Weights of a small GPT-style language model, trained from scratch on English Wikipedia.
Training: a variant of Adam for these matrices, 170M tokens, 5179 steps.
Each number is 128 + 32 x the weight over its row's rms, rounded and kept within 0 to 255. Layers, rows and columns count from 0. Numbers have three digits each. The size before them is the row's rms in percent of the matrix's.

# up: layer 13 MLP up, 768x192, rms 0.135, rows 209-215, columns 0-191
# down: layer 13 MLP down (transposed), 768x192, rms 0.124, rows 209-215, columns 0-191
up209 095:111121146117127113141157114122114138093095181142108124130175085106109106145136081166130080143107168180131153141142139090135106087182089109112140141166176113167097119148159126060107146157116110117114137131158097130114145176085092120078132121142122097115133152106067131160129214112162184095104147126121106140160100147103183160105105164128149193166092089158079137175110140127104179169132072032102076113139115139199127131105099098151234127133079123088128080084112110121143087122161120115129095135133125165167067097161178086064191143150134113116140175124047145104142168147156166129
down209 092:126119182094113119103147079108160097119130153106126144130144128086121158150099093095125096182172127130090161129164101083138163160121127118097078185094104085121120125128105136093159105144173053077148145087139158105145138126168113091123096109146122131127073139142067026112120121173177183139095066086153063170071123128201111104096093150131136154115110080138119195145131131142172125130144127051164134106160092117167093138131156097125192135126085130175173077158125120098133106142183153154133101182053066154138172112116134148121118103136091131157166097078116091122086148129119198128
up210 103:132160094175123099159110147203075135121115113213146118129130152126122151101117103144144120140122114104112078109160126134120145075121166115153159070101156126128125023100175114158143163127085107180148101128135118133110130159152072126088097099101107130153171157100122143033134077081166157119147133121173139146176106113098110100088120100116113066063170220098117120131107127085141112165076110084114154133154112113117113156125175087163092204091147150164180049140120117122146150161106164133147138106191175144088119100155148062087102124165112107141143149138122143157164148181105172160
down210 107:117111116125112116169128165146114151131107120115125116118176117151157130154118170155182114135110146091145143131111144123118162145128099093116144133069109097120117121152150069139128140067165120117173104135162116196142133165155153073110173120103068170113144128119105058138078149118120209092072109108180181161132109109182093121091138138154181111126219102122065146091099095091116119163174139123124163103109102119134124090100127112107153201122152085108174140160097135072175060192098126143130124150114108215123074133080127155044117148108150133145181127118120146162143071094156116040
up211 100:142157077072097118105093151089094073108066131182123180180106180132098133071116088145139160132113180154116138120132163142122158179113102084154196124132191200130144092126211078105091163144139203123090102112124170154128080143137115121196155112125067157092184084140097118091143168070049131135125138084146124116162151132150123128131123085097136110115177120107177103111106142112062128144108097087137124138140126231190089143116120130193100095149126137114151112159134076110128172151120131127144153132117141141129101108153089094104120095140117173125108105123100162186166130092152133137
down211 105:123109129134138187127141113138110123112133125127162121137120111066117179086125148109158077170101117142148163094134176136123160116163095150099143181161105133178063102084126165088090138123157109133218132122110166099023147156059123145109132158095140202095089178123173065139075072147156128088150151126133105148112165133173119148118126179114104163126074145184115118076131127108170088140180151136092136101186084152131140146216091115122106151173156114181082153128134112119154187184161109159132113099077120151144117103175138121090123113084146139136113171110187080112144135074125141151
up212 088:106095084059155170118127129127073056096079119140127136153170102140136065125131117170125129068155161119110088155145139148072132121129090094138113110098138104076144151163133089124156104140129127144145148143101123084118070075149125178111125181141136136087092120159143113105072166040109158093078121087111160079094123133103174126124110161132138102062166114200149119049115082208162139152197124146131085099098114134165091170175137122113152179176159081083136083144158125123175126138140082171149113103107132128170070122167176138101151170112095143087133144135130138149147141155134190087
down212 089:103156215083066210121132121139135136127160134159136150111148141165100115114104115131143208195147121114167095132131141128076142144106182133169094113095107111133088097099078058135158128154132140089115152132121115174126123129089150044096150171122095169131091142109086078164096121186089115133126128129085086108139126175123104181108122181165084162147177127132168157139104136105133114198120178175165117078123083125131139108066097139130085120150125170159146072117161147080098194173124076093144172157133111208083103137158097138129111164163147101144158145131105133096104127139065155125
up213 106:096151116088176167112105121134106106107130155139097110162115115066162183120076105150088136111115165169190081101143116097161082047169163103092140132094163116134112116142110116065095198148076162171088150103094138141124099149099116112123112161104075152112113205171181115116104140145143137116093143121144194134125122160106194184160130055135115051075146094120147174103131147140099132143131097081097156132171125104144133119138156139122147159108183111103157183085072132092089156157088182125112117123175182047126085133066132143099142153166123107106149125137158103126157103112161082098
down213 110:176120152088121071185118142127111101155193126114131122100062188079128202169135145128136168112142094138123196109125142164147064152170214116121077171146144141143079108131080092150114210140140117136100110124129136169142122123141198110105206107156184136091126152129128082081175089113130085059154088130093144107132150138092124065138106093100122133066135062116133112151118106096108103087125162117057117059171129152138153102187144135134154091115152167143177173105159148081140154082095141158145088091106086114138120137123142126117117181150108094122109128141171156139134116110152152102
up214 101:109141158159133090135096181107143156111112123127095132162127105140066084092040116150124173132098137147119145144133123110083167094108084110126147105180094129111137113134127139151176127148084145135132156121120095166089085161122157157131133149084033066126153147170136088107017167185048135133126146083121178144088136112118111147135129204172108130146084102153174100111068121123113082137162125066091127121129132138185147169137137135167124144133087127092148115145114155122158152123117196121096110108124063105131067171167125115147155113130110108121104161089153097202152191097162057158
down214 100:124137174108146156113117049128191152075138157159107062123116146177132083150094061108162110109154110155097104077111123179112096113124157149130089074105104179051115101137143070115057145176154133065145088152130135104114153132156112102173103131164130101135130111131155104129072129128152057066123142108140115132079122161104090128135085117168115101166126117132148163150132077119179118114115173143141123109109183171096154112100209189122140141119158111139164185160174173168129133157130123173102050138082077075120136142083101151118131165168111177155106135111159140100130151055126105115
up215 096:074090086155116096140114152136097152088117137125158134194114150115175081124177107151142088154168115164111018103145126121091101070150066095113108136107169114126085140164132130125106158134126144136162105144105097103104064094165165107074146152123125043104149168125152113134162130125105118164117096128165210164139077076109108113161140165129150098108149104175151035160200147123059110136191104119118103123048122087174200156161065087121140127141119080110133160091137144087098107131121107130133101117124147076101101159121148163085146132152109147114152111122127181127145126158123167139
down215 099:147106144176140122100116120144183142139140107129117168132063122093114122096131127105185111114078086107124174113093134113089133128087188199166025098154124169126111073165138138144142119149146115149086113096086072172135101133174219130044147104081156117082130170140135117180119170099077073173120113117118138111131168202131125066156109130130139113084101083152156141133148046091114118153106088159107200106147151125138159125102166105160095145158134143118141129101168141084176118125103123186182131081121119163099115143117182133139110116128137134126094135067153158125083059133157134116